Each number is 128 + 32 x the weight over its row's rms, rounded and kept within 0 to 255. Layers, rows and columns count from 0. The size above them is the row's rms in percent of the matrix's.

# layer 6 attention output, 128x128, rms 0.933, rows 50-103, columns 0-127
size [ 97 117 101 131 113  99  88 108 117 100  95 108  94  97  88  89 116  94 107  98  92  99  89  83  94  90  86  98  94  98  85  92  94  90 102 101 119  95 112  86  97  92 141  85  92  83  95  99 102 103 107 107  88  87]
[[152 123 118 148 145 155 155  72 136 117 176 141 127  80 140 155 151 195 171 118  86 151 139 196 188 167  86 162 217  45 134  88 162 183 120  96 170  56 101 178 129 129  98 126  93 147  90 114 128  93 143 155 135 121  83 123 138 101 117 131 164 180 133 167  70 122 114 122 127  86  95  91 146 130 131 147 135 107 157 122 120 117 109 101 159 118 151 133 151 147 121  72  73 147 129 147  93  82 130 161 112 178 129 170 123  78 125 105 148 132 114 143 133 155 147 148 145 127 113  59  78 107 186 135  82 108  92 122]
 [176 112  99 137 202 116 154 124 152 127 141 111  85 188  72 121 174  75 113  82  68 128 153 126 168 186  94 116 115 158 164 148 140 136 147  83 163 102 135 124 116 106 151  74 132 174 146  95 161 128 124  98 101 116 119  94 177 125 127 138  92 144 131  75 114 186 140 109  56 117 133 136 124 110 111 162 115 111 134 118 110 132 106 163 152 115 121 120  82  94 120 132 131 123 116 152 100  76 130 207  81 137  67 123 131 145 104 153 202  84 159 157  87 204 164 142 164 129  81 172 132 117 162 113 130  52 113 102]
 [ 87 159 147 172 180 142 119 127  89 111 153 153 108 140 162  98 111 141  61 142 141  83 111 140 131 117 112 121  30 165 127 117 137 113 172 189 114  68 103 102  88 163 112  52 116 117 136 117 112  85 127  89 109 145  55 134 112  98 120 116 187 163 168 135 157 106  88  99 125 105 132 196 135 111 121 124 132 109 143 172 119 126 165 120 117 154 151 152 134 152 130 100 166 123 101 155 174 109 111  61  91 152 106  99 217 124 106 185 147 127  75 175 159 137 135 182 149 156 159 119 105 173 101 153 108  86 120 152]
 [168 127 127 151 136 132 115  66  87 143 153  26 171  82 119 111  70 135 142 138  93  58 158 105 148 123 107 160 162 141 120 158 174 114 109  98  92 113  93  72 115 114 102  67 135 118 152 144 110 123  36 153  98 107 136 121 115 121 115 180 114 132 106 155 105 146 119 117 124 124 132 139 125 136 118 183 125 179 128 114 143 132 148 111 163 138 108 106 139 118 146 135 128 111 127  98  80 176 124 156 163 105 159 201 144 129 154 247  88 176 119 100 170 115 163 123 146 182  94 115 134 121 114  46 140 141 149 104]
 [129 132 198 120  99 116 111 138 122 160 156 105 181 136 156 114 103  37 184  99 145  94 154 128 121 123 185 140  88 133 114  77 115 192 185 142 174 124 130 113  81 152  86 147 179 135 125 170 125 178 168 138 126 100 159 143 128 135 184 125 133 117 109 136 157 150  98 134 101 127  82 136 136 105 134 122  77 154 148  89 114 162 103 146 159 183 133  91 100 127 101 128 123  90 112 122 135  70  87 116 117 106 153 103 145 106 143 143  57  68 138  95 136 155  61 141 146 148  78 126 148 176  37 148 190 139 169 150]
 [119 118  95 131 171  89 134  82 187 119 128  84  95 209  95 165 145 144 113 179 137 188 104 141 118 132 127 124 145 153 141  56  97 141 180 127 135 192 133 117 122 123 116 150 166 132 110 147 126  73 135  97 155 112 210 109 182 105  68 135 150  82 102 149 144 157 121 157  95  71  80 148  87 104 134 112 111 113 172  65 102 175 151  94 139 174 145 130 120 115 112  72 145 150  93 175 129 136  93 109 105 131 109 153 127 129 117 163 177  80 147 153 154 156 100 128  99  70  55 113 118 172 102 171 109 115 122 112]
 [137 110 130  93 109 155 148 119 163 188 165 197 172  70 150 131  95 123  81 155  99 106 203 141  99 142 130 157 127  90 227 100 150 101 195 152 109 110 165 202 100 145 112 145  80 126 138 118  92 132 132 115 141 130 178 178 141 140 155 145 157 122 147 144 116 136 136 116 150 122 130 109 106  86 118 148  61 136 121  97 121 168 147 119 132 158  90 122 127  97 116 166 116 138 127 154 110 108  74 106 182 133  95  96 100  54 163  72 116 124  85 132 167 114 113 140 125 134  58 117 105 109  92  62 125 152  61 124]
 [ 62 127  87 189 192 120  53 126 119 111  82 101 130 159  98 133 124 133 152 103 187 152 113 133 174  96  84 225  91  78 126 132 138 101 151 110  62 113 133 156 105 125 137  90 172 105 150  88 131 106  95 140 111 115 153  98 158 120 114 142 139 173 115 137 158 166 101 123 139 127 143  83 137 168 141 167 149 147 125 150 127 134 100 132  58 142 171 111 143 173 174  90  91 132 125 100 164 125 193 109 134 159 162  95 136 103 177 167 103  80 172 137 148 127 127 148 137  94 101 133 112 130 137  49 208 120 121 136]
 [188 123 150 209 114 107 138 139 141 133 165  72  58 132 118 122 166 136 102 107 119 117  81 149 170 111 206 155  62 166 172 120 163 124  90 149 112 169 142 129 136 162 132 156 121  86 138 110 152 132  69 118  57 170 166 172  71 106 151 130 151 144 137  75  94 123 113 116 171  75 104 102 134 104 151 119 141 138 124 161 132 111 133 126 161 151 140 176 110 142  84 121 151  94 127 145  99 127 119  67 169 123 150 134  90 147 138 126 148 160  86 100  96 127 162 155 140  78 146  31 165 105 105 120 158 115  63  95]
 [137 130  91 177  76 131 133 140 167 124 149 106 138 176 133 148 139  88  63 144 133 181 110 134 126 138 173  94 113 186 133  71 112 156 181 163 119  82 138 145 149  88 142 190 149 148 166  94 150 152 103 132 172 159  98 124 140 122 163  75 135 132 214  66 168 117  91  97 124 156 116 138 138 125 103 107  94 128 118 105 142 122 143 124 136 106 103 140 111  92 148 137 155  69 135 147 169 125 173  87 126 168 101  73  96 181  98 113 124  39  89 140 122 137 151 138  80 101 136 152 114 189  69 109 150 102  96 198]
 [150 140 139 184 121  92  91  84 139 142 147  90 115 133 182 162 106 129 131 183 104 183  98 170 120 135 116 100 158 160 163  95 110 131 147 115  60 111 135 146 151 150 161 117 139 120 122  76 145 133 106 211 134 119 133 167 116  82 144 113  96 102  91 112 119 185 163 115 127 165 129 131 122  94  99 179  99 107 113  69 148 139 105 110 131 144 122 137 112 128 120 120  75 141 142 110 159 106  82  96 155 138  84 208 112  91  85 145 143 120  65  95 135 119 193  43  84  64 180  72 146 172 114 148 134 108 158 179]
 [107 156 118 131 128 105 117 181 160 183 128 115 157 114 178 144 176  93 188  96  95 131 172 152  93 171 140 123 219 115 198  97 191 160 135  88 100 123 139 176 163 101 174 158 106 118 112 129 102 135 158 147 144 105 137 110  95 155 138 155 151  79 128 180 144 114 128 163 126 144 140  42 104 106 117 154  85 163 112 127 115 124 119 124 130 136 115 107  87 141 124 173 113 142 133 106  79  96 117 144 109 146 152  79  72 111 133 101 154 158 163 118 124 173  96 140 146  88  94 114 182  65 136  71  63 162  62 107]
 [ 82 120 132 177 116 194 152 111 112  97 160 133 129 135 125 131 108  64 158  82 115 101 110 197 140 130 119 139 151 134 138 110 143  69 178 100 157  75  41 132 152 122  63 126 120 124 110  41 135 133 107 146 192 196 182 134 129  93 154 113 135 164  86 148 126 162  84 150 116 107 138  97 109 140 115 152  37 149 107  89 121 154 127 138 115 105 170 101 115 159 180 158 106 113 123 136 153 139  74  96 142 129 170 142 141 143 139 119 166 104 142 191 145 117 101 143 100 101  83  80 120 122  59 146 125  92 154 126]
 [ 72 173 101 131  73 112  57 129 151 166  83 126  96 105 131 153 146 124 122 103 123 140 124 101 109  83 146 141 162 133 101 130 115 104 111 147  87 118 117 141 155 146 126  43 132 138 129  45 182 120 138  99 201 189 113 107  78  95 149 108  98 121 149 176 170 126 144 113 138 155 168 111 105  66 129 136 118 106 126 145  91 118 140 120  99 161  72 161 142 114 109 151 104 120 127  80 127 121 135  97 191 166 173 151  93 143 166 170 136 123 149 136 105 117  93 175  85  38 171 105 166 202 122 146 161 151 148  88]
 [106 176  86 135 138 144 126 148 120  61  82 125 108 154 106  79 154 192  93 161 147 130 114 192 140 102 100 168 127 130 121 139 160  60 103 112 127 116 139 114 130 162 222  96 138 119 144 198 164  89  83 141 120 125 119  85 149  82 150 118 155 124 140 130  76 108 163 105 120 126 138 105 164 182 102 107 199 125 130 148 165  99 130  96 180  81 103 133 142 167 124 151 135 141 157 111 116 157 165 141  93 122  91 171  87 126  85 120 156  93 140 112  68  85 182 114  95 157 183 115  56 153 135  96  89 125 143 165]
 [133 148 167 109 137 120 204 149 116 149 171 142  86  95 117 169 115 116 126 156 138  84 183 113  93 144 143 104 146  81 149 112 110 137 139 146 161  70 134  90 152 111 161 115  69 135 109 156 190 173 146  86  72 173 112 161 132 150  63 105 125 129 147 116 138  92 112 106 122 167 127 184  94 112 107 133 148  75 138 187 107  69 156 115 118 157  76 125 147  79 107 157 128 144 100 101 153  90  97 142 106 117  64 108 172 130  76 132 210 157 151  52 111 135 141 138 148  70 114  98 148 118 155 189  97 119 159 144]
 [ 88 140 110 145 147 120  69 145 188 108 168 133 136 112 138 159 160  87 146 107 132  33  98 162 146 152 100 121  84 133 137 110 102 125  75 134 101 137 181 103 117 117  87 149  83 160 141 105 121 134 131 121  90  95 120 117  56  87 130 138  91 184 102 113 149 100 123 116 120  85 114 152  74 139 111 115  82 119 141 125 115 158 134 131 125 144 177 131 137 129 167 107 161  86 128 159 177 107 212 121 132 148 149  93 115 157 141 162 176 142 109 143 111 177  93 175 144 242 174 151 200 135 136 123 200 124 126 139]
 [133 155 133 117 142  80 116  91 141 151 167 142  72 129 153 176  55 108 113 113 102 136 153 192 128 186 164 171 168 175 127 159 156 103 156 124 164 215 113 120  67 151 129  86 131  99 161 152 150 120  97 126 172  98 116 136 115 116 168  39 179 126 130  89 120  81  82 173 151 170 151 146  99 114  94 117 108 140 125  57 170 119 168 129 111 127  99  70 112 140 104 122 130  72 128 133  83 138 136 113  54 118  96 129 139 144 132 158 149 135  76 114 137 133 151 168 123 126 138 110 159 120  69 171 110 101 159 170]
 [177 123  41  98 161 167 177 105 186 101 119 157 122 132 144 167 123 108 132 140 111 175 134 120  98 141 116 136 126 113 154 126  71 137 124 111 132  88 146 165 181 144  61  66 148 129 109 123 121 106 139 146 106  64 104 160 132 150 179 194 126 100  85 131 176 109 155 145 133  98  83 133 117 134 133 129 148 141 113  88 113 124 138 181 154 107 121 129 158 137 159 128 142  83 133 122  86 173 225 192  73 117  98 120  62 156 193 180 116 131 159 131 135 145 102  88 125 129 156  86 130  93  98  84 170 170 145  98]
 [153 111 114  73 145 111 113  95 159 127 121 100 183 162 120 126  44  42 141 125 136 125 191  79  96  79 187  72 116 127 114 157 128 134 147 190 169 168  97 122  93 173 148 110 111 149 141 177 100 169  90 114 118  93  72 156 120 203 157 135 120 141  65 132 147 121 156 122  95 126 135 166 112 116 138 132 170 131 143 143 133 128 136 148 136 122 102  69 127 124 120 128 173 129  95 136 114 192 125 133  74 147 127 133 101 143 103 146 107 121 157  68 220 167 153 107 121 165  96 125 179 118  86 161 158 132 169 111]
 [112 113 134 121 128 185 120 148 147 119 191 173  91 119 111 187 100 104 111  96 199 157 159 167 115 159 120  83 165 165  63  83  81 115  92 135 113 124 121 155 144  93  72 109 114 153  90  53 135 147 131 123 170  84 119 156  99 144 137 155 177 173 160 189 116 115 105 155 129 126 172 125 107 162 114 127 160 149 143  99 154 107 154 138 110  77 126 106 141 146 160 112 138 120 141 155 158 170 146 118 139 117 131 124 115 142 124 149 105 109 185 149 210 154 102 108  89 191 113 108 154  86  98 138  16  91 131 164]
 [125 103 152 143 147 136 102  85 171  73 167 103 185 154 149  75 156  83 133 125 154  58 126 135 162  54 129  64 116 134  64 111 110 140 114 177 151 166 133 158 161 155  79 150  44  90 143 178 177 120 127 149 130 147  89 101 135  90 119 142 146 109 135 108 132 131  97 180 159 127 142 161  86 191 137 124 139 120 126 158 154 130 144 109 127 135 164 110  84 205 133 162 147 192 129 145 147 166 133  70 114 110 162 135  93 127 110 165 151 135 132  87  92 148 129  86  94 187 112  90 126 116 187 146 121 141 180 124]
 [ 96 115  99 128 109 120 176 108 117 109 174  94 155 175 121 112 107 129 147 128 201  84  93 119 163 116 101 135 210 134 140  93 121 183 136 104 200 114 125 160 147  76 148 137  72 157 132 150  77 137 145 121  72 120 182  97 117  93 147 108  82 172  73 159 152 126  84 120  91 178  77 111 143 185 151 148 157 157 130 111 163 131 149 162 138 105 136 150 159 169 135 135 117 100 139 112 189  74 160 120  86 119 145 126  95 179  41 168 125  76 157 148 144 185 109 103 104 133 152 132 109 109 109 104  96  96 150 149]
 [107 143 137  77 109  65 134 138 134 165 188 116  88 160 104 145  86  93 195 131 154 139  91 151 107  96  86  73 108 106 135 111  92 137 128 181 104 156 142  91  85 115 102 100 113 155 119 125 179 141  93  74  60 130 167  79 143 111 142 103 161 144  85 135  91 223 142 138  87 142 102 169 130  92 111 187  99 112 143 130 130 101 104 156 108 128 186 153  95 126 100 136 114 165 124 157 178 110 116 151 165 147 143 121 132  75  68 108 148 111 173 130 152 157  74 124 144 112 135 171 143 131 162 188 111 111 150  57]
 [ 89 181 118 152 152 118 105  65  83 113  85  97  80 107  75 156 130 103  94  77 118 103 127  86 136  53 126  85 112 164 192 160 155 109 116 145  81 152 116 154  81 153 148 118 129 146  43  80 137  88 131  87  79 124 124 112 111 139 125 132 145 117  96 181 122  94 127  99 120  65 154 110 146 115 133 154 117 129 166 148 144 130 136 135 146  91 164 140 107 171 140 114 168 119 137 116 132  69 157  97 127 143  86 203 181 131 108 135 183 158 136  88 125 209 151 171 166 185 137 173 147 156 132 153 105 132  95 116]
 [119 117 128 154 160 123 110 129 117 133 187  67 148 180  88 148 138 137 126  86 162  85 105 162 100 165 175  63 150 183 129  69 115 120 155 140 116  95  89 156 157 103 116 119 110 130 177 102 142 114 114 111 181 158 163 117 161 104 142 146  96 167 109 130  95 150 131 114  76 147 172 101 157 153  56 122 104 121 122  97 125 159 114 166 100 127 100 127 175 162 134 148  86  73 186 141 183 110 110  83 138 153 165 138  47  98  97 188 122 123 167 105  94 125 150 127  83 148 158  94 110 159  72 185 155 107  78 166]
 [156 101  83 156 152 150 124 167 111 114  76 112  99 127  93 159 127 135  88 153  74 113 111 114 174  90  41 141 104 157 124 189 121 132 115 130  75 160 111  72 141  67 180 132 137 121 125 132 144 123 142  93 178 137 116 140 100  57 120 125  92 119  77 160  91 143 137  96 157 127  92 161 159 134  64  92 133 110 161 174 103 147 116 165 123 120 130 136 133 112 139 104 136 138 157 115  91 117 145 120 126  83 128 117 122 182 167 165 127 127 127  91  78 119 137 141 151 136 134 196 127 213 194  38 141 138 159  59]
 [122 188 144 177 147  76 138 199  99 121 180 105  99 121  80 127 146 129 126  94 149  86 118 143 113 167  68 126 121 126 106  99 113  84 123 125  62 123 100 135 167 141 105 182  84 132  78 110 157  94 124 111 138 107 152 157 134  97 131 144  86 120 109  59 105 163 180 127  79 157 139  68 127 108  73 115 103 137 103  75 107 157  98 130 160 134 126 151 110 107 153 133 146 132 118 153 134 109  83  96 161 145 149  77 123 155 164 117 173 103 224 164  85 154 132 149 119 184 131 115 164 117 181 149 174 166 157 191]
 [117 106 143 119 133 127 126 122 109 116 109 137 140 149  92 138 139 126 171  43 151  98 137 166 126 158 195 109 183  98  65  99 171 144 186 150 112 109 118 136 170 117  75 145 152 142  98 125 159  82 154 220 121 148 175  45 142  92 163 146 138 208 155 173 141 151 121 144 141 127 146 133 164 169 166 134 160  96 138 164 131 101 121 152 158 119  91 141 166 149  76 147  94 120 125 111  89 108  88 145 152 123 125 118  79 168 124  94  74  94 178  98 112 189  68  78 128 122  78 127 105 144 103 140 146 105 144 159]
 [132 142  95 119  89 118  83  81 115 102  93 144 140 158 155  90 187  80 142 171  83 162  77 127 135 131 121 172 130 136 166  97 168 153 104 151 135 131  95 108 122 109 139  96 125 132  60 116 179 171 161 118 153 145 166 123 112 132  89 142 121 136  86 148 104 114 156 126 165 106 155 160 124 110 149 120 110 136 159 150  80 159 112 122 113 139 131 140 124  88 114 113 149  91 115 146 114 130 145  64 130 149 218 167 172 234 112 185  69 119 123 130  71  68 128  70 194 109 125  82 137 161 123  52 136  97 151 116]
 [ 94 120 150 160  98 150  98 115  85 122 117  96 176 108 152 132 132  85 117 101 107 132 121 137 164 110 158 166  92 145  65 139 126 150 162 112  82 133 139  85  61 144 126  86 124 133 147  83 214 181 141 155 108 144 137 129  81 176 127 140 121 220 169 128 145 189 131 151  89  84 133 141 144 156 163 153 123 117  80 152 114 113 158 106 149  93 174 127 146 166 157  93 124 120  85 156 139  85  67  90 177 132 121 163 191 141 117 192  88 130  87 171  91 150 108 123 158 163 112 190 150 105 117 129 133  83 156  83]
 [142 168 127 111 193 167 125 131 168  76 168 136  84 148  79 115 177  76 111 131 165 130 128  89  99 114 152  64  98  56 151 177 121  91 143  66 115 142 130 121 172  97 122  87 114 144 108 122 130 190 169 109 121 101 100 137  85 131 169  99 119 139  73 123 142 125 143 117 100 115  85 120 132 119 125 154 104 141 147 143 114 132 109 122 136 132  84 143 169  88 135 142 120 152 169  65  95  96  80 137  69  81 157 150 111 188  73 133 166 124 186 119  73 132 113 130 100 169 156 182 113 142  46 151 163 177 109 136]
 [ 95  59 115 139  88 112 168 107 171 137 140 108 106 126  96 112 149 116 109 172  87 145 147 189 116 117 173  80 152  86 130  83 111 144 151 172  66 136 170 109 129 155 107 179  88 164 128 153  99 105 122 130 123 162 100 116 117 106  55 118 172 190 147 117 158 171 160 132 190 151  93 131 102 131 180 148 129 150  96 153 101 166 128 120 176 132 113 112 104 145  70 131 121 155 103 154 101 122 126  60 194 124 151 110 113 113 105 103 155  70 186 115 120 117 149  92 157  71 150 132 113 177 182 133  55 128 119 179]
 [148 128 133  85  92 159 145 159  80  72 191 212 155  86 101 125  63 173 129 134 127  82 193  90 151  73 119 105  77 104 113 121 101 113  77 141  68 157  97 124 109 146  58  76 124 145 159 111 106 111 107 110 130 135  64 182 102 130  93 159 139 126 192 130 121 130 161 131 195 100 101 110 158 166 146 106 139 122 162 140 123 118 129  99 133 130 118 151 137 115 122 130 116 144 147 125 129 148 134 184 170  61 129 168 128 173 113 123 137 110 122 126 175 108 159 175 133 155 163 178  80 196 174 146 131 116 110 124]
 [168 191 195 142 106 178 168 115 150 104 120 128 164 143 105 129 208 113 163 152  92 125 126 167 101 146 161  54  77  80 126 105  93 101 157  93 168 189 159 152 118 173 101  86 138 183 144 168 135 141 148 132 121 164 115 124 116 114 152  69 122 126  81 124 100 161 147 153 139 110  74  88 149 131 139 180  80 130 121 109 106 147 101 110 174 163 120 115 107 130 102 148 102 175 115 122 151  91  70 137 115  89 123 139 125 127 168 104 111  83 123 121  63 102  76 109 176  95 161 108 171 125 119 199 162 143 166 163]
 [150 128 188  84 122 103 127  56 109  82  73 127 112 133 133  88 120 128 120  93 126 109  28  95 132 106 113  80  95 113 109 139 123 182  99 152 149 171 141 108 114  91  88 151 135 142 145 122 123 174 173 169  94 154 101 111 113 156  94 105  84 120  90 189 163 139 140 180 140  95 111 153  97 134 137 135 106  95 117  77 102 172 125 140 161 197 161 116 145 138  95  95 151 131 123 126  80  76 144 139  94 133 124 178 165 138 167 113 112  79 120 143 138  89 118 102 103 115 199 109 128 130 172 207 145 145 198  87]
 [112 130 170 109 131 120 142 110 114 153 112 141 110 142 179 147  53 110 119  76 130  80  93 168 140 127 115 151  73 131 117  95 137  92 128 140 128 108 142  93 131 143 114 138 215 121 151 126  49 108 100  94 115 138 112 119 105 129 121 100 118  45 100 126 128 112 124 119 140 141 112 163 124 109 149 150 141  91  89 186 161 113 124 129 130 138 116 130 133 110 114 115 164 123 109 134 124 169 129 114 133 147 116 133 118 102 150 125  94 159  33  93 237 195 154 227 105 164 177 118 116 152 170 103 191 166 165 183]
 [129 112 164 111 146  75 155 171 122 156 145 122 124 152 156 107 171 158 158 155 153 168 142 100 126 130  91 174 130 103 149 168 176 183 169 104 141 111  95  87 100 151 121 111 108 143 112 119 163 101 133 110  81 205 159 128 130 113 131 131 114 171 109 111  83 156 151  70  87 162 120 103 145  92  70 103 123 114 169 148  88 119 102  68 177  86  52 122 126  96  95 108 125 113 151  90  95  78 120 188  96 139  88 115 169 136 157 115 162  63 126 119  76 156 148 154 119  52  94 110 119 155 159  49 147 149 134  93]
 [156 179 126 145 185 100 106 119 119 140 112 135 190 160 119 152  96 125 113 160 120 201 138 125 151 143 114 109 178  66  83  85  97 138 164  73 145 121 200  95  70 143 109 119 120 142 105 173  94 129  94 129 129 144 121 179 146 167 112  94 162 121  92  98  96 107 152  80  83 129 114 122 161 119 110 101 101 139 142  70 148 104 129 118 116 100 123 148 134 108 163 127 118  79 158 151 144 113 103 213 120 142  59 196 178 126 184 169  96  97 167  89 159 162 125 121 139 103 125  95  62 112 143 163 101 188 154 135]
 [128 145 103 102 136  82 146 146 172 175 153  68 128  67 123 129 139  66 133 169  63 111 113 137 131  81 112 150 152  93 151 100  94 175 159 139 102 175 118  72 127 103  83 130 129 152 145 183  66 120 165 118 129  96 166 125  96 101  94 113  87 109 134 176 114 144 177  82 101 119 145 131  99 123  92 138  89 152 124  65 105 154  51 158 147 159 133 143 174 117 173 121 119 104 113 141 134 100 150 182 165 132 141 176 105 112 197 203 105 160  94 159 159 147 133 120 156 173 172  81 119 164 157 136 115 165 145 108]
 [133  68 185 103 143 137 117 125 118 157  96 110  98 124 135 111  79  94 129  85 140 115 157 130 118 184 107 104 121 139  73 139 106 108 162 164 131 171 146 132 189 144 153  80  73  87 108 133  78  88  82  71 130  96 163 153 104 116 136 157 135 118 179 146 145 123  91 132 127 127 155 138  78 137 130 112 145 127 134 142 158 121 169 122 116 142 135 148 142  95 142 123 145 137 132 121 114 192  88  52 138 113  85  79 118  89 154 168 210 155 107 210 145 169 193 214 108 146  91  60 101 106 156 146 126  87 112 110]
 [130 119 164 100  98  95  62 104 158 174 142 105  99 119  93 178 147 158 154 190 158 160 155 142 109 135 156 220 129 144 139 110 138 114  94 147 133 143 143 121 129 155 112 109 200 102 103  68 134 163 123 125 109 205 125  52 191 130 132 154 176  97 172  90  89 123 150 192 147 143 130 202  94  98 160 145 101 129 141 178 143 133  98 154 117 109 127 145 104 144  90  81 109 139 133 144 102 157 111 119 166 124 164 169 161 122 138 155 110 174 170 100 116  96 111  74  99  86  99 208 111 118 140 118 101 142 122 135]
 [143 126 151 146 154 200  92 161 149 127  38 119 134 157 137 212 123 149 129 134 114 108 176 148 149 119 154 142 123 160  84 197 129 147 102 156 143 123 112 119 119 101 189 116 138 140  83  72  97 115 141 103 140 127 178 139 134 163 108 104 180 127  74 144 157 150 154  88 116 164 168 145 119 148 183 121 101 102 154 118 109 167 124 156 115 116 136  90 131 110 136  99 130 121  99 105  91 154  98  97  67 111 116 145 136 150 106 163 107  77 121 124 129 154 112  86 114 175  49 255 113 121 140 145 109 136 179 165]
 [196 114  85 126 157 119  63 166 123 133  89  79 108  91 154 116 121 201 117  92 110 121 116 122  69 206 150 164 106 124 161 124  96 156 167 173  98 210 135 112 121  82  75 134 119 125 161  71 114 141 147 158 116 119  81 115 117 203 171 135 108 179 136 104  95 167 103 125 120 120 153 114 124 124 165 161 163 123  79 135 129  99 105 145 121 144 139 165 176  88 102  84 112 107 109 118 140 109 138 161  71  97 166 122 110 119 187 100 145 163 113 160 113  99 135 144 113 145 172 137 173  88 108 167 211 131 125 126]
 [ 95 120 140 116 196 124 139 158 166 147 141 136 143  52 174 138 175 132 117  95  97 142  80 163 107  99 137 108 123 108 181 171 153 165 144 135 132 129 186 127 130 105  96 134  63  97  79 150 113 150 101 159 104  81 121 144  97 130 155 126  98  65 153 113 183 108  89 105  96 111  93  77 103 150  94  90 152 193 158  85 127  97 139 135 146 122 159 134 114 126 143 113 130 117 118 114 108 121 153 107 116 180 138 132 102  58 195 104 159 184 125 144 113 104 191  82 155 141 156  71 146 137  82 149 137 215  71 131]
 [107  98 141 208 129 119 104 148 134 179 151  99 129 120 123 120 195 143 106 155 132 126 168 154 137 118 209 139  83  49 122 170 141 141 164  92 187 135 123 121 128  35 111 128 138 155 102 157 107 113  76  83 102 146 122  93 165 116 141  86  80 186 103 125 108  76 119  87 146 168 104 141 116 155 145 140 161  99 152 140 138 106 141  95 131 161  88 167 138 126  81 127 156 158 134  80 195 173 120 104  64 152 133 137  92 117 114 151 109 132  81 173 123 153 146 167 101 123 111 117  78 146  51 128 176 131 149 110]
 [129 133 101 103  83  89 215 162 147 133 133 108  96 217 171 146 162 170 126 129  60  98 108 133 143 104 151  88 159 155 156 116  64 181 101 181 133 176 118  70 133 100 150 137  99 143 116 169 121 100 122 124 132 140  93 143 146 215 155 214 130 147 151  76 120  97 143 152 177 139 152 154 132 168 120 133 144  65 138 125 123 111 121 127 136 162 130 125 130 126  93 138 140 139 112 176 156  89 159  73 126 142  59  76 104  87 105 116 148 103  98  86 101 163 137 134 130 118 153 118 110  65 124 103 109  96 135 157]
 [176  82 179 156 134  76 129 186  94  83 133 125 123 135 184 140  94 138 146 140 131 124 134 203 140 151 124 164 175 163 115 139 138 206 102 136  93 160 124 101 180 134 155 162 168 131 161 165 126 125 108 148 153  48 170  44 157 171 142 135 118 150 196 132 102 143 135 157 145 187 160 134 126 148 144 162 159 118 113 143 171 132 116 110 134 160  91 145 113 112 105 145 122 111 122 134 125  79  61  71 104 135 139 108 152 159 142 111 100 161  76  72 100 116 151 136 125 187  89  68 106  94 103  94  88 105 133 150]
 [ 27 119 157 135 119 121 104 150 161 202 135  97 134 117 110 128 129 179 185  96 149 106 119 112  81  98  96 140 134 116 183 119 114 161 116  99 181  83 109 128 136  91 143  81 144 151 169 132 110  95 191  96 182 120 120 115 117 115 144 135  58  91 171 155 140 123 107 104 115 138 105  57 148 129 125 148 112 148 145 121 127 147 104 113 104  99 110 146 141 127 132 122 107  97 149  89 207  94 142 134 129 134 158 120  76  82 171 155 127 129 138 163 110 101  26 169  80 143 171 108 193 135 139 128 191 160  85 119]
 [179 164 143 130 114 104 133 139 129  95 131 169 130 135 129 106 160 130 148  70  66 101 137  85 153 169 134 146 130 132  77  88 131 206 117 127 126 101  88 121 147 108 132 115 162 169 176 137 125 133  79 102 129 129  68 217 112 107  98 143 111  99 110 117  78 125 154  73 149 178 135 128 144 133 166 191 161 144 125 120 124 127  95 157 124 119  91 133 160 122 135 167  91 171 121 122 125  62 124 170 128 133 157 115 112 147 112  59 101 107  60 136 149 129 139 198 173 167 167  68 119 164 158  77 162 109 210 132]
 [137 190 152 175 131 149 129 128 110 184  76 133 110 151 211  81 121  94  84 146 135 113  98 156 118 168 105 111  87  89 142 115 117 109 175 138 136 115 132 115  69 133 117 135 166 190 151 135 148 166 148 172 103 141 151  99 153 143  82 116 122 156  91 154 170 120 159 154 102 174 111 141 156 109 140 134  84 132 117 160 102 170 166 144 126 106 130  80 159 133 144 119 132 176 132 149 139 108  74  57  65 112 139 176 206  79 174 129 130 119  36 123 178 107 114  83 145 132 136 148 112  91 196 121 173 142 122 126]
 [110 144 152 146 137 118 152 146 117 167  71 160  81 137 110 106 110 139 155 123 178 113  88 135  72 165 130 152  88 123 152 149 141  87 192  97 117 117 100 164 113 171 144 128 143  88 113 134 105 137 128 122 153 149 101 111 119 147  94  63 152 140 135 109 155  80 143 186 136 165 163 187 148  78 184 132 128  97 128 158 130 120 161 121 125 145  78  83 119 109 104 176 179 164  73 136 102 156  76 115 129 163 132  41 118  59 120  99 163 175 136 117 156  94 122 159  69  73 223 129 160  84 129 135 124  87 116 145]
 [156 146 174  44 110 142  92 110 126 104 102 113 159 167 116 116 118 133 106 140 112 110 175  51 133  75 114 141 103 111 174 133 159  65 101 169 179 111 116 124  86 122 152 133  80 107  95 140 102  96 181 172 118 135 135 174 161 134 140 164 159 144 116 171 109  95 134 166 168 128 158 174 120 105 146 144 110  66 164 147 149 140 165  83 127 134 147 163 110 136  90 130 186 157  87 131  88 193  76 150 136  94 137 120 164 126  88 187 121 124 178 125  96 125  75  89 178 110 104 155 120 180 181  87 100 134 101  89]
 [158 169 120 124 171  56 146 123 109  90 111  97 183 100 174 102 135 126 136  75 139 102  26 140  91 146 163 112 115 105 127 149 119 154  92 150 114 154 120 149 102 136  76 161 105 130 135 140 126 138  86 133 111 105  93 151  62 182  71 148  81 160  92 158 103 100 166 184 123 143 126  85 137 125 134 141  84 155 128  97 133 132 152 144 150 150 168  93 113 125  92 122 159 153 149 127 119  94 121 124  87 186  95 118 136 128 196 115  76 136 110 152 102 143 144 171 137 190 190 125 194  98 159 143  67  72 122  80]]